{
  "n_layer": 13,
  "head_dim": 32,
  "norm": "rmsnorm",
  "positions": "rope",
  "rope_base": 6930.0,
  "qk_norm": false,
  "parallel_block": false,
  "init_std_up": 0.0221,
  "optimizer": "ademamix",
  "lr": 0.000608
}
Each number is 128 + 24 x the weight over its row's rms, rounded and kept within 0 to 255. Layers, rows and columns count from 0. Numbers have three digits each. The size before them is the row's rms in percent of the matrix's.

# q: layer 7 attention query, 128x128, rms 0.114, rows 86-95,117-127, columns 0-127
# k: layer 7 attention key, 64x128, rms 0.098, rows 53-63, columns 0-127
# v: layer 7 attention value, 64x128, rms 0.0886, rows 32-56, columns 0-127
# o: layer 7 attention output (transposed), 128x128, rms 0.0668, rows 64-87,96-119, columns 0-127
q117 114:129140102143085107127081139153161106124160167176153137127101125107173129155115156122139136147145148153125144134138151186110141110129147111145118126143152138143103130133178109146088129089158142170067096166117111075124086159110127170119149129153129129141120161139124088101155128116175106130143141149122117117137179167136140119118157135124141141127111149118136123094145162155121167143153
k53 073:129112114111157124152155119160133120118135178109168102110106084152127145186157141145121109130125124149184150122158142095158154098118198150113120133108131152133165102150075134144108114124086131095151134161137100133114128124160102128171118158113132142125124094111131088117107144112093124149107085156145167109184092139136095128144135132161108146148153109104104131123156130137149114148129
q86 081:089079095119127088072174101153081131130144117064124132104130125136097105125148174124110151162157121140142171095112161108131126117126132130142139099103108119165095159131126146088116145110111116118126123144137136136150153134111125115141126174144118117083137093163108163161110139127099166139146121114121157131115082102127150099096143110131159123126129111119145071132103140131168130143175
q118 102:137147140072143098073139115139144158137112132124121138116108146102123114139107137127118123162172091126163205129150164123151119138114107142117141110144122120140125145082125126106100127102109106142140089179126158119125173138100136139119144118143146119059106118155118147122107144139107133115065086082138082138128093085116148164108147138093113125125125106108132118145149086105111127126152
k54 121:146117145121128116146153069116113120153118150173153116134137111155131144133162120147118128169129137135130129050139168152130129082138148117119084124102137154116067115169114109131083137125135177153157122104134111139074111129112131143153130138136122104147149116114142122141118143124134116183125129124112149129065091124140111148110145087129149132107153121142164155121154178162140118183109
q87 093:176144127131121167170114136155131120116134116136090128136146141119128146094146178182117105115131135116117151132076097084164144151093121165085170122110107111111126135070119119134142139145147129098144150140115102129140130098132161174118164107098116097136115136092154145105125125128115097116088111186147126164161144143144096167101119138107109122136113162125151107114181124135092128151133
q119 096:099158108170125120166114155146170137138097138130114146161140149099155118104101155165185088123139151128083155162132122128106156134090150132127099124139140156157114103127106117103128096116109132149115135163113131128128106138129124164105155077094090149158121145112125103127124172120147072154145126114149130123173197143136103138130121186122124097117142126080098126132134145149115118154129
k55 104:118133160131125144144131152142145143139124098116075139094107151079146126083092163122107135091156112078112146138082107119149133095116121126090140113162108135105147085134149177120160149120149151102144138103106160075119102112145123138089116119083095153131127138130107155092145118152155147108128118135155176146174112111148144140106139166112145126166142105150123145129152171106107147096120
q88 111:148116082114105110134124128108111156095154160128160173207141087158155092147143139134117114153109115166119138108126104113164191112111080110124106148127128151092154161100119156171130114116146130117142114134114076158114099140134134146126138148120143132117131110109141149102130159138124114118108122126097133170148163089139145161092153168101122114135094108146141119112145110157125123169090
q120 135:125110086131072097111130125137134116113149159104149123147098160131143121193138139146118141142153131166137146103181146168119130123146103081145110129134165144115129123147138123120109092072144143148091085156125113078105096136110105130117128157148138154093089137147137104096133133083121140140161144112099152104092157141110171105123162123115131151155112102143100127087106117157153156132122
k56 066:132132143145097134136148117105105122122133143162167108157140116179101153218168125170145109151121164161131172107148127150124112155118152128153124125131188161137110141130102120150132138144142121130123142152155142183076115129115128144144146105153179114120145129120128153131166121139132092146129165113124086146083172157117091111119108132122140139133151138137166127137145080132136120167142
q89 093:128136193134147131118118126106121090103128158164163102121136103152112107159136094112141156145139130128131152102169120141169113096124170133124090154113142164129125138144132133144130135106140099128098128164144152158084124120117152102111112146120126121138125124097091134136127130131163117150139121057162124084115108117134073103115138120120115121098151098103128086153106126066147166101064
q121 104:093092109131134114146097122150192190126108127098090130148090088143112126141156143099139128176102093120155120122142127123104132122147119090153138157139117107096179131112104126120132071115134140124110121113096123143146119142116107092122124146127113140121135107082121108136099156133100178134144120116111139116095112134105100112179096120151197120103112128125133158109072127141160110100122
k57 097:137161107143116152115096140092137140131143131154158134161129143184167153134199111129143126138146138152131161090130158136118140181125124081149132161095111118094118135126123119151132130161122127134146139120152170105112135069109143150147148094176137130144153107120096152154128140133133090131127139119127145172067139131107125120151137144083148107120170148143160129142146069110095102120116
q90 110:089172137132145091110119143148123116127157080121090129078134148106108123100097092101161122103153124113075155118112081138107109137100111119143127106122083148158135125129162142126142150140121127138126115118111134128158146120113136121134157141098085092162148136098140082150104129097178166153143132070154132119127105117104121103119132132172134118100146150103191128151097149129140165102119
q122 106:097105080138154136126104116134131142127138081119138109125136114195134119111140150128144142141134170120142144121116198122078105121138137120128106153080146127136128139126147062115154135117102072104108115130125141121159149144121145148129130150123096107105146079123093130137114124145128161133124189117148143073113104114155136142092133108168137141132095166103133117076150131113141106081124
k58 103:108140161117164128118153147141149124121164117116140120130089129137103116074114137119133153104141135136141103135124098163140140116110149114105135130128108138148122121135135176133152105142081190141105091106098180115121112106158098105123143099132106096113142156188148139108118118096163141113162123137134207119145104146130115135134132144151141120121138088113084128115146187113085169150170
q91 117:110154134130092104174161154140150180106118143110083137111115143133154148132107153141127138119155132115086119144131139149169170148126155127140171163133121101079151109121134188136131157126140106122146121130118106104144109141115181151109161084117139139087104098119101100115146117145135126162154124154118122121116148103123137141081146105145165152108131179114115090110164124149121066140154
q123 096:146134143103117142154105135162168132121158138105116109133144124152137145132148161144150100101156117123129196149132128118118122117088134149152123189133107133121122138149174079120182122131126128120144101114089104140105097120181175131115121108076143123096146120116099120133160183128169134092150159133108138171147142109102166117142121095113145154096116145137096123134182118123117151158124
k59 114:131117107135110133172171115149142148112164136112103112079135173110136181157133140155099072102141157144151159104139114139141122151101173148114149119093099177084107079116121142119169128130138093089118137154096150098131140134133124140128133171129131126147135135100139120081144113153145102133138131169126088135140123146112124079089090105146120150118119107133124114124128122163137085141173
q92 104:120140161131140120136131117084133145136116125121127102134118101151078182123134082095134119137121148122105147148133142152116098134107117108152072127133118109201111141164148150138130136147104111111120113117154154142120164122168136087106132155117114135084114075096104163141150100144123146126142150101127136134085081121165140109123107094142113133112165120145139173134104107076150109065126
q124 091:183146140144090129113104145107153089144170080160145132129115168125134138144160062078116113131097123113133103139139109126118111154126117171143140139170112137166086175138114151126153140117100138149118130146143145147122131150149115136138161117132099126098123155089098146141120093169101128108142126114184117161098122142146142126127090087123124098102138106159129120166123116092153175114137
k60 103:140116169160159154127129132153082096116129146137156138195176119152088143118111091142104163160110146142153128113123121122131139114132161123130113148099137129146117083147115109120127113099101142088127127125129106144125136071129089102114127108091141159092141093056145145145125165119133109110104162101090145109159095123141142089145121109139093144122149121123155165116105100135144092110100
q93 136:130156161106124149184144111059103160122109153163147120147129089153120092122179109173129143129108108141140094146146146119155144162146109093149119129117160136129163117141102102126112161141117117138151187103162123186105101155125127138120116113125137134161157094126131143143102125133107101101123146134140122144140177134163095124170150117138151112114145113140146130148165144125112115115060
q125 097:128178133109140139181150116099143148066165137161145145137158121114173118136103117160121128151135140134144114148139130098132146129133137092122112137107142140086142108114133085097108125143147079104129155108147135156155101139123128132149088121105126127171144128114107083122118110132105102144120168128160105108178141162165094112102147121172123117170172125157110175138164136166120106157101
k61 119:148117108164122131157113153107128182135156141119120160150122106163112108150124123097120096096108119109129122171183132113164128137111102151147127132159145118127152147129106169085106144141135111114136158077180093147109088159156162170100144153137115133137153108106147179169113177116118107136109130138094135157140121136146151129120147135098125087156108133171147135142128133129108143089078
q94 114:123116129156120115132123132074127153124082139183134112081092132098149151149140114075127127122114091115077087138124130178106107157151095128135164111154134152150115107165157119093056139131151119141107155109125120125150127128178077094109147162158109128123145131122134105135130132094160152130169103099152112105109135130140148127126096135131122150123124141163161176135121113132137137096131
q126 104:118151146094122155136138111091135143100129111117128118141141126152106148150139082148141137132121124112151098141156096137111132149141169141085151144115135138144113113162111164123096156136134122108103152121136167158083127101154124113084118154150141120082100118125087113103080096117103181104139112127125099094130116139118117120179114122110111098183152108111083185148138074104137097130093
k62 118:105088138158130134152098095071142127125128143170116106129107100173093115139152090122131124112124090094141151099122141148124133112113130104150104141139145118062138163155120150090098128115123145146101131171102124144123143123104121089108113122156154103122143142138137152120131151142170097129145114096116107093135120136103129112138114095134117162111131161136146114144093041144166077160109
q95 093:144111090124112139158112179139151154117138139156120184169125116134162111109165168167120134106121122121115101137128116070158143173130104144073185144141131096077150132090136107124105105143137168114129143086114103131122108144131151149135140111132120131128114155160127126082134137130132098100111132187134136166144170158122145148118149162133104098143103128139137127128167139158095103143123
q127 088:121097142124146142163131170146106122134088178132136164155145135093124114125098186166153101129119149131080127134122116097166163144104117093106125119122130150113148104105115159133115083124113123124149135165139111154108100092092113105081110076120097142161115133140100120082127121094132112084111113144136153131149135141123112129137134164084109110164147112086151140142146132167098111172132
k63 109:144119113133075138139128146085148128110151109099106135072116129107161100140131139080150105103153097093134121113080145107161117142155139114107136117171134107083128143112134119105124151176144121098130159109095148113159111143133113127121117197069124161131108149131134161087149113150095151092107120136143135160165154132173140141143140147123119116156111105154138108117157150140080128108133
v32 114:102118153139111182112155111088131166135137126129119149140124122120150145130146123122109144123114146126109091105123135122089133120105148133105145141093112115108091128175176111114129134143099162085120161131127118128127119140170128110116126098145137097146141132111163159114135129111123141105126157094127142138109103192083095117115103097161128100113161142089167165160144092130062063165138
o64 110:154144120129094127154134139130093113102139133071106161131149138126114125054116114093144119136160090161124109156119134109101145154141137086142155149200123151130167100103128178162130131121136150184164115109137109111107130138130115134121158138104103152118116165132146106136122132099063122121128145132131160109138108127142177151117176139113134106161127091125120136108124113145130165111088
o96 110:093137101120127152095139095105142175117147120117118125126141096121122139067136091125099162098125158132138118089071114125125133142101143131149111175113121106116101152121141126112136117125114126097172094150105074156117129166161099137148123116155142114123115126117175095152105114127164121161106139113116134131110128157176061125118123084153134140112118146101168126102119115132150073152160
v33 116:156139106101140147132109107129148159119148090099122121170130097118171133127119122077117121136088109135157079127100186136086138126149125146132143159150130125102139124104113046132160091137187143130121151142127093122158110135160061141133122173153128136131171169120137160121149118153128131127143131120141097138133140098136108165151145114118178140131110103144126099118101133155136134123152
o65 105:144137186121133141115164147157102124124165186149112116086131141143123111134091146167150122094157147130086107110156106138108127132104124127162114085116178135132119115144114149132145148105093105119153130135145135122139148117091165137125108134101176128155111131113089121158076127102118110132164155121155154082100143133136150098111114160118109157155186130130112165171133097122124155105099
o97 102:088102121165130121147108113111129183095075105128122166152108119096109099190187087080107178113135113086150151093115104154114111127133140116124144152120098110114134137178123121184124106157129188162114128102105152154109134108120109115108125159110129131116141115139138115132131093136150132128147116155126134111125118109100122138125119093138160139164126089132162109101137124127135142164147
v34 124:114099128151133148164182124094119146095114156143139131102115082115108137126137141155103088121140128112118161147133105133136099141086142137156132165092153123128099131124143096118119143140114096122101147170152128138173105094128161130115161137130151104178109123150085134082133111150116125119150133147163088099132101147086134159101086108158107184104126158148137144111172126158162122136092
o66 105:115150122135098099123098119155125109101092130128143143164136134140124132072172113124175175117107127131119127089118104153146140160156132154071127186163123137178140119143128103151122104117162124162128158104120121076107139147130137115101098161119101117074151132094129111110174158117114137157112100125154129149098136099170128136148158137085137090151125126113131116120107104108121164136156
o98 120:144103119122127130125076103139131131146155128146108128133136144115131161072062110125108112168136142091096166170124098129119140082102096166179145133160147122085068143154163126081117128098100138106106128157170124136161085124122118121134121155138125154160136117122140142174103131123123134123135134132131107116174102139110116111133136176141107186132125146150120145118129125158154113108143
v35 109:139146094124129097138156118133137126117109151149130172130122121092133095126124139135129120131158121155121222192093133140122162102112111118125117133095126127112152167071131131150158152136083123129115114137136112081133099127125115176169118120130118122144106143192156134090087124136131119132201112171126112128103128128114155110117156160131130109145113102131100158106121139137147123103143
o67 109:110119153115125104159151125126162160123121128148130096141146122150122117168179138123143137153121097084126098072143118119129104119137130093112105133091158108149128108144153088089121125143162136149091145126127111150114124111109129113113158135128134100091143130096115083107154113102154106158085086096127163111121114093118103172087099104134173120131090168161124104077127097120139094161133
o99 107:177138165084132106144116106144109090086138132167100141175145149155116138110096114113140125144094106136152146172136100127122137113145085165079090099151113131148132115148127141095147094143098125128125138112123155110133145109115127121116108115091148174084119099143144145165125132120069167076112140133150115159113105106120158134133149125107119154155143155110081129136123139073111156115132
v36 095:109121139099128122103155144117124169111133118097146124089203180105142111128099111155098097136067121124120120139110118127159157120100121107152151115106177158105139121108067102098151138118158115101129131171144121139111137113138129137111140159099150141154130123120124136125120125176158109169097125138128122155148133112124143135128101139096132140146115159137187120183073108122153134113165
o68 117:152136158149192106146129099123118109120126083132146076131074145112094143135137144109163145108150121104149069148156104117124106120162120137105087112134103112118093096159106133136134127081108156129140143123109177126130087132140124119095098125145139134124136151128106114149118130108163171161196129156162155115114105111112123100117155106124096142133092128135100109148121135088122102142169
o100 097:145108113105073098131090137136156129116115097133154156101145139143165087119169136111121108116130144143167155127093122134119139135138167105146132150139071140125171167116143140093103162145117134139093101136150149085108089151127094150118150154138167156107159080099135128101107167134137103121128161146148102074121158113123123176121121136129178125137105116128131096095099139139106141155107
v37 104:127128114095093154141126144098145198092122120101112135131115075104118146130134161127143065104180090124165111133120154131115142142111155169136111108120109110101131160087156126111153108133153132099140117141102155093091114161129152176103165135140146145167115103114157148110121154175134116127127134132139088149154111158127098120102117143164144142130086161121125158135141164096129124113146
o69 101:136126150186196131149138134128130117144107143132142131105119131151138122121120104118157145106114135106083076141142078105127124130140139128117118123099176146175132093166104157103108145082113142127155083131114119137083169117143102089133102119107151140129144155101106100149129172123099090121122090139123144100142085098158162114121120141085137092152160152114119128158131149154160148153124
o101 093:172160110133096156128071132101099116104121109123084151188088153121110140129074141117129123081143124124140104166110077155099111140110126152086133122147097145112141137105127122144136128122177143110111111143094110114080160130121126149139110124142165150145107149127147144115118099173134136114152115139091085133140138143079123100108095123117130105127082147119107139123113153118126178134170
v38 110:114057144137124129113146128121102117143109105105111113132128154133141182131107107152136162145118136079109100083157166131119148106161092144130144116138180161151134131082146110085102165136136103148145173137112134176135121122135131135086111113132165109146148136117072126093175131153100087135132137119139124114140132125161114156132137140143088152162124146137182126174134131142108102141132
o70 096:143138149156137126131136112132102110162144107136156105095139089098097123123139109145133153099164153135140143128132123137166138111136137100111101189164148169138145170141136120134158121123105112169138144099140152127144152126124151143171126118093097182167129091134118140177117106116124129144097130128154133143077106114081126107122115132121116107130171109121124156126136160086109190060152
o102 112:080131125143158133158153087115152124131109131113114140121137148117142118149145158125170153129155169087147128126116110151106119134123152135135161143093117136110116144135199140139116142082119099117125126192146130137158112141127106157119124147114153105166157105129131107099093147158181128167155139144136120084140151129127076136115151148159152138167104133153159124138115145170128057125159
v39 107:134165154106117103149126105140146152093130132109116105170097072129127093129128129140172148131160083110147103113129147133127155107128125162143139117126085085141126158101157145134123163128138107127159126123148122140116115138140192168144124092121148149123123059094103150160116146107098107122117127137139118137167149177138068127124158133081140136116149158096114120086139145087104121112121
o71 095:104135119159132170121127148123127120135134150168102176125167166143115106115093100111140118123106150143090138153102086108102155123102130108114113129150193125147123102121128178089154117153145154157138104124094120111159167118140114082140138150151150142102129177122138133075124126126069071095119153121114134118113101114135164133124103131132172132137130086123116158141116131166156136148148
o103 112:147127122132125156142138138118120134163140115129144126157099136161129100154105175141152094083164142118110099106158150161124126173125130169114161110125090135176120136089159115184153142162169074127142161135101124121122112131112167151155134087158162130128106173148125133078134122128143117117138117141150124148121171151111124130093161117143134106112087163113104149157145155123132142126181
v40 118:087116121090138133092101181119157130146126145092145205123104138113118120128174126116141109120095094109110113166130117150081159135117123114148158160153132119094094150123127124101089145123135128149147143109103096079108113128122156146136131114157131068124089159168110112114113157129098076136117149128130105101168108133173117137120130161141102151130106152115120158096105118135145147142114
o72 118:133163147144094106172137133088122122105121133086135108134109151120136137196142125175147144105161152174089117142127116129184133149129138074106115144150174109179132140096140132141143157148151119120118137143154102127126122117134166149105123137129109157162132129074125097149124126156109139124126107156116176135122145147124175128101095117111088111092103106114110131112164134160130163096154
o104 112:168122118137174142119120097069141106158116161154129161123138082143113123107111127076173122098140156056140076115134156116087123121122094158100137111105081117126083116157142147104099094111112157118164132128121099125130125139139113120112086148124132124151124121118135165118129111123111141146154150130137101137146067136153127102143173120146144171134138147117131132148097166116156137146119
v41 094:113086128140128090140127125096158141125119164151119108129118120123111136127149093140140129147121108168099092129128170141099110130150132082129118100135138199159161111154113122140121166161144142129102151133122102156110130159161098102116113125125085159121153124139105114114133108128150151103127123135088140133134146081156157076171170146178142113116138074157170094159112146166140104137140
o73 090:124140125102114146120148129138120112162137085123122091087119119093133138135148140130116152137143134112126166120142143108122079113116149111174133118078113132101135170119143087145174140153101121128143142125145157105139138119090146162174142123100138090166101125147112099120110103116170135157129148102159156138101140165102100155099105119143107183134179153120107155117101133079120113063103
o105 081:152125153129133105130100125108144150109120114148142084111096133093122126184125096118138144148086099156163089141123161147129120098117144120141068134132211094141119114187132127110121147142091130121116109148112135162168157131147129119130150157137109155127154098124113140214123123136156156108101126071128143119130119122113112112137155145126140109110133099163123121145143114138129101107089
v42 113:158111105114118132140118088100148122126130112143142146114123105142109100126207115124103156105108092131141090120134092132146116122137109144091077117158153129104113164155130118116135123139094173136140120120117169119075131126162140117107099177163143086134163117122184143117117121142127092128116144158112061149128110144148148120121156111099144111113058133154129144139114109107117124134166
o74 104:120135107126143071148161132181132137110157145113138127089147138127142120106079110161098123161148179162074140110104137126136129127114135144144162120099131131096126134085120145137152121131109108165160102135171110140145125102070118155127134065131157135173122155125131104144145114104111138131148124164134133155128139096111158110110110118142119140124196167116124104157126149174132093152120
o106 105:120131140151114163116095108153115117092094111102127154143134111145122088110156123106117096098109155144179087121120145114135123104121101141106134144143117102148170132175107112122098129160140138154126119116116134121026149143182141103125105140160114131112154158076140160117128141120107143137129141134107109136151112139108125097104127139138139069153077109123164150106101087130092118129141
v43 097:097117096159134069122118123131122162156159136106137130103117136156123137132122112140127150124118126130172179081134125101102166105119145136094119172119139094151157120158082112125104090101120122103204130109116135172138134106149136141166103137125150095103129155107160109143135215114123094154165098147121128130136127112109126141115111139087141131103115147120149092114153102123130133124150
o75 097:125130123112091132126126132173128119084148170121119157153164156140159109147100176156135133125150126191147135147105118117147168119163102132122136104152112131101119109115169155110142125078155127125099081159112115099124104145095135104076118130123134169090107130162133136102146095127126162117141130160094125145128184125127145119112132146131108109146076126167118109102152149169122131176133
o107 082:147147129111135135126181135108122122124111138115148152149138125158159088165163179160126154131137157137146141105144071111115124157182111108123118120120093136175141119154142100123144106115140110131135121133137085145067109142118105149125104077083177176129124117141161103113182154103104083127142121138134135126099129101163126128115167156127159116130095136130116119123143148147127145172163
v44 090:155133168159115151155125126147161141156147133134160094125100128119134147128164119116123104117147144126127134083125121111109175122115128099096150189160116070112155097138120117140148091109085172202168098136143162132159119084133086133134112124128114112105156105130099094117139109110177123130134101162149152133121099124104153120134124153107159123104147174136141115104155111104104124136138
o76 095:121085113111100176094096126186125113100130167092089186148163134160135111126106169136120105107146126142124140145110096105140121128124126178154153116172127160108125104121113153099116135126156095134134155080114131096097155115116159121115127135100163153125113127131133135124116127125129105152140135172116101159137150123174091100142158141133105139156138115110115063130151124172116172136117
o108 098:169134171142142152120116125074133135108165128098088101143123123129116095130138121100090182133145145121141113111153118067120157138164115116132131125126099153139136089142104128114143098141125129151175140103143133141099123085148120094114093126080130128097116147119132143100157116077132102161118109153153128117067123100152143136155155096145103135098162109102142090167151119100088111131111
v45 112:106156144164125093150119090096149121096136131134131179102145074153105120125137110129154114128137135127151158147135147115097173089139110106098094158147133112139157141107183097120107119138112155135102130129095129131078152146103142130162138122097116176124150120095120109123146140148101119078106114093115139105104135091149162113127138118121155072158114093133150121148121150135184154155092
o77 113:084154140133108155117145137157119142123093110123099095056140131097139135145091133106134152135140138160121153130110123123156128104121139115188166138143133145072126157154171144125156145126107132091172096165152129110189130127119107146146110154092145134165134115116137102111116120129156121145123131133123146095136166184098090138145121143173147178130149138122140139128120144113144086106090
o109 116:144137140123160101127133091123107095138145132131149123154142141161074159091146127142143156105122125099172100151173119112085116139157093094078097153153139125160122121124159083153112130117139130132118175136089109144148162122149134126128148121116101123095131120131123158154136128114103150110181135085153129152089112133091139121158158118117137106145075104138104174141138087118111179117147
v46 097:130091086139145116098101130124137116111089109166120089120099141115166158125138118174167171122129164126110134151129120112117106138097092132109093156124163171139092132105139170116128102112115148164122107115135133103102128083154078137103142102174094093161154115120135119177140150122129140116164131118138170115098122101107099173103149128072122131135117136146103139135124089140104117145146
o78 101:116146115096061130129162133174118155097180120095123173146148091105116135129125147125115106127142111123104124109105128162175133103109117136141124109141102099120127141147093125119101112129117107090111147080104125120130122147144107167093127129132127169101142106125157131159117134101115140155069095134128111154142101117134136113137089083076150132100142109077142123147145171185149146134140
o110 113:060090113131143106137133096103162128138093126136099121111134155151139108092167158134145140174108165140092153118161129123117142146148100118135102107072150135135112128153121179109156083104121129119183111163129126123117110109110119103093125117133112115082127101105113085083115163129106140121181130135089151102103116111125123121083105144138133133150179120137140113125107129116114084134139
v47 103:118091151127114110165137119152075099124135128108138130112154120131091153127139121185131135123132085126133109117098133097154149114143105124113130113121150117129106133090149104170066135126126162164154143114134164149112151122192157137132139145104132084099137084095117103161131095137066140138095131150123136142100145156131118136140130115172111093089095107150141124121062149110144121145136
o79 109:089126101150134108114120072141148148136113117173139147087111104131120162100121119113141128125138173152131155127075105113131136130110163128147104197111142158097084143128149152114136115134120110126171113095148141140149130115077124114143108123158105134138104118145129130085126124127141117116163156156134116185104129151128107155143135092151162176151200114138123121124139113178147143160118
o111 105:107125117160105139109146137155096145117139084094109187163131140128158094135129180094127080130107104142149111131162162145135121139127125079139117103173094086139139092114154087149101138107137129143127129146099135131114082133179153126130139122161109068136149141117144147111112103130147134137142154086122148129094140150115138137107140136130137101151052115172150114110124160133117138117144
v48 100:134124113167095163137128138056122123144119136109140115117106105147122155131102147143075108124109119132132137133118114140131136139115116150116181152101128098105135155152137104118128109139120144107123113139115143156103150177174086119142164132159129112148128173094144124118147130168172161147106132154149077150104122138136121170171079156152132114097090122107164160157170115162093117112147
o80 100:149117117129134100138096126146103114134164163107144122111125116163156140065104099151185127136172110135121095112155134146113108148143148126116097112129111161130118091120157106121127126084107107139134119113135131126150107124115121121100111100073129162140110126126103109159126121066085151135137096168125142129142162107129144106143179155120085102162141150125084115149159128151124163138060
o112 110:121153117164128164094105126091095123092106133117104163131115139111118120114120098147093181129112158134142146150075090123107122114095098105154134114119119132124145119130099118122129130139145152154086084173122118104093168119165115117168125160172131139116125130105148168197128114168159101151125147145107126119122117118114130126155101145144115137097121103130183098103162099147124114170105
v49 104:124074090155145175129128113115086124144125106136130135153166084163099107127153124128109148105114131155132106171138125144123093124133126107130129121095115142123106134094116070081147119121105115107076134149117130113166129143163107106147175162127149107114134137113153129168083134144133141119131133095144147131103125160061116146122122110154126150138086122164104127187090113151117084125125
o81 088:112133142125096107160173114136133136076133159143113069130097156142165127087099134132122126139132102141117145089090143116163138145124161128105093122127107141102126086087118171140130095125120077123153137156097122153180127127125140117090118129082111095104107117118092149107132128133113149118154130119144104134114184092156139170148112122141159138118150136175124118157093109134155079118127
o113 121:069121080131119141121106132182155148122124084126120148115150122098138172092143119119106096132114111139119191117131139142139101089090152111170125163174162124102132125120121120132107159138108151133112099104112114126113109137126097156160145107145066136125118117129134063154105124126130149113083133096091160135173116150126123123141102165126116134128130146116167134075117116134125164107139
v50 119:137144127120136158097095121084119137114132115170118126177108175140134119125139202159130168133148118142110151135128124135117119114115112078124098136113128136151123109115114134114130171128118125119149166129128107128078137127130116113202166118157147137130115163164132178143101129143139117129166137098158130153142124127123116133092162146103109113153160079138182166096184119157129111111136
o82 095:132116108127099158161171144149124148135166163100118111126154129107132113146096098111124149141121074124157050102153151137113161134136121087103112116159143126121163128095126117155127098169139143155103123150134115159164146168098175137107146154150148119114130160127104140102098107096139123128129081135096137096115109117076117167110078107117113116109095161151112130136112126154130104146137
o114 117:133124101114163118121129119126110158095129166174140111135114094189109129113139118169178124145138145158121214114143145137098128151129111117142119147070135160125134154129145152099154150150134095106161127143149084125125108152124123163151147110137154150130117083141133125116111153124115118065094147140103124159147132137149112136154157144130169121135182185142136151137152138134111113139117
v51 104:122103149131127179126103146154102097130115155089142136164114145113102098130142110198132180095083157130114111103115102092117121138127141087159125106122104141140118158154119177118138149134158145128132094137109099146147113115150103104096110076071131126135123162132123139126144096115126114113121123171104060149112148138095146117156149171114121121091123133115148140167163112128142134124120
o83 107:159141116139132109165114147102112128123124151124112126154121104154130183073121116163091139148149145090119169149100144092105133137139145113102155172158169154098140110155133100141126153164147149110146187096111109143128165113136135132131116145132122193137110088138139083102118121146124137070155104123134123138161127136129143102133124089148114170107109102110133124118142080138125179107150
o115 105:096105168156158137090138138143125116116115104115158095115106115120136095151116128147131132129082107125126110103122182111155150147123141159093120091124113094136149135130111144076090181122100102165099088152130155089087109137127117108151120135124125166084168110095103158164103165124134130107074124110123137126115163124132120118088110126108104125110146165122166131122126112166119102142087
v52 103:101062085148139140149121115108071162127117150120122128106138113111123124136164139144145128110133120135134168094124123119142193135144121088121122180099125099117151105124126104089126083113112125107159149072091139126141146150182111103141118131131125117142120119120130125164126184127114130124106125134150138115126117071121144139117124167159116057107099101151151102136167106138143095132120
o84 109:053124140139114121149126144168150102104128136078128142104143165144180133171080153124130141131157126107146143149097120102153118129152160104154139153150140164132074139134160136136124143089154131104129106186117116129153087173131143108090091121108116135076098117123125101076136134151134129117142118153117154122172131158130136126107139156148115150165129110139117097131129138164165135121137
o116 090:092165131170137117093143123129085158102109130127083150164118113129119140159112124127130155141110119150143140142124083121100142113134112083153120145158129159120117087143120131088118125091130125144131140160098089128088155110162077126114138100101135142134128108096167130169134142140102098136132168094080171089134147150177110130168156154121118112144141089163144080109126150125130155133107
v53 099:134084149121139120163178161098126178138150123145115165104164149104124093124126142140100131099119136145142142133139126120100109153106143102082096151166119129108138085143122094103107150113112120103136132148097180147170125175156082147136105136108162122133139162179111140096113131140181122117139132100113122118143124172145143130115136143167179085113133150128109094119127165112138097114115
o85 101:117104128157146160114158136107114090170076130091128113109123136144119122113138141114117148144132093145162136133143116101151145111169134107153178137127127135124132091154115132168140137153107135162118125144162152127068162129102176075117121130106115120092092104121107137126109128150144140115184124134160148140115153114112112150110108150111095166136122138157172126092114054088118128092134
o117 105:114152146104149121105088120149136136069150102132098144117150136118117124116112096141115129135122113162178166113104082116113138139167123140129091119185139139110154116134137141101111125119136118110124120108113057123131143122181109145103122132116125151105136132155185115181127142110117166126060111109111113105166116131107132104147132100155181126120126109103109118150132175172129147101144
v54 092:102098127140141128141115154128129142103131152116122116164108100110129113134142146131145114118189093131141149134124131144160221115091139092095136170115099174108152123076149093113123109124137094134093115117060127097150132122176135135123170111099159119099125103157081147127113125135138130107133099101121118108140130110145150123126192150168147119108124119131097115141134120122145125100112
o86 077:085129127170144178116135147170140093135105127097123116107156157156160139202120137129157125105097174115137108143131099077154131167134138090163112147129158151155127118158120156090134158101146110093156127125098139138127142136130159117119092141111151132072099102124100113054149142154130079112118138120126122112164129172168123120143130140125137135146118119135134122141109113134141147139142
o118 097:111142120149143134109102123157115099122160125175089121157128155129126111180055132117155096127144124091126123147140113126127141122112121155122110154204141162117124080106124142103128121117103105131122152065079129127143172089125125152130139110125138142104109111144131117149127122123098118114137149078100128117167150139142147119166163136128114106163129123112109113160173171105117177139144
v55 109:168113175106138155107129139122111162127092126199139135119162133102129135126151140117127122109129111133099125153153139138132147144115097097139164119155145122125139136144130088124160170123117135167147140125165142148104125163088128140136097135158120157142171094148114100166126095157126119111098164117179126142183149097127105155112163162104121132181135156169170103112134129100133107123092
o87 119:102102133153136158120129091132128104125133111120127107123102139096134126142102119104088158130133119093131123084111123131148097114104145166147117127152156114104098145092105151188148091129091108139122154109115164132170154120123140109131136141116155098157123137114123135141100122128133117161140144138143105136095113100098059117107093088174104158118170095076116138171106113136150110088185
o119 090:138129131145137114167094122119132161133139137153139114101098128151111141138150100159129092118158142134137143127117171132082172141143102148129170115084135187120128146144174142147121166136163123134184143168152086122107109145086129131135150142163070093129156152128123148111122118132174121103110141142158154089138152106121137157146167109136159124116130107120156122105108120157092129117069
v56 109:140133140128138153099112133135157133137078112179120080135115134107169125129178105141112110074101135131144128116138106104156132092109154140142131138088137118141145144143079095173172094125112131107162126090133103119116107114163115143156106123139118095160133087142111117139110081137113101128133169163151127126142143098142143145141125179125166101123139130097132159169138126112114094118196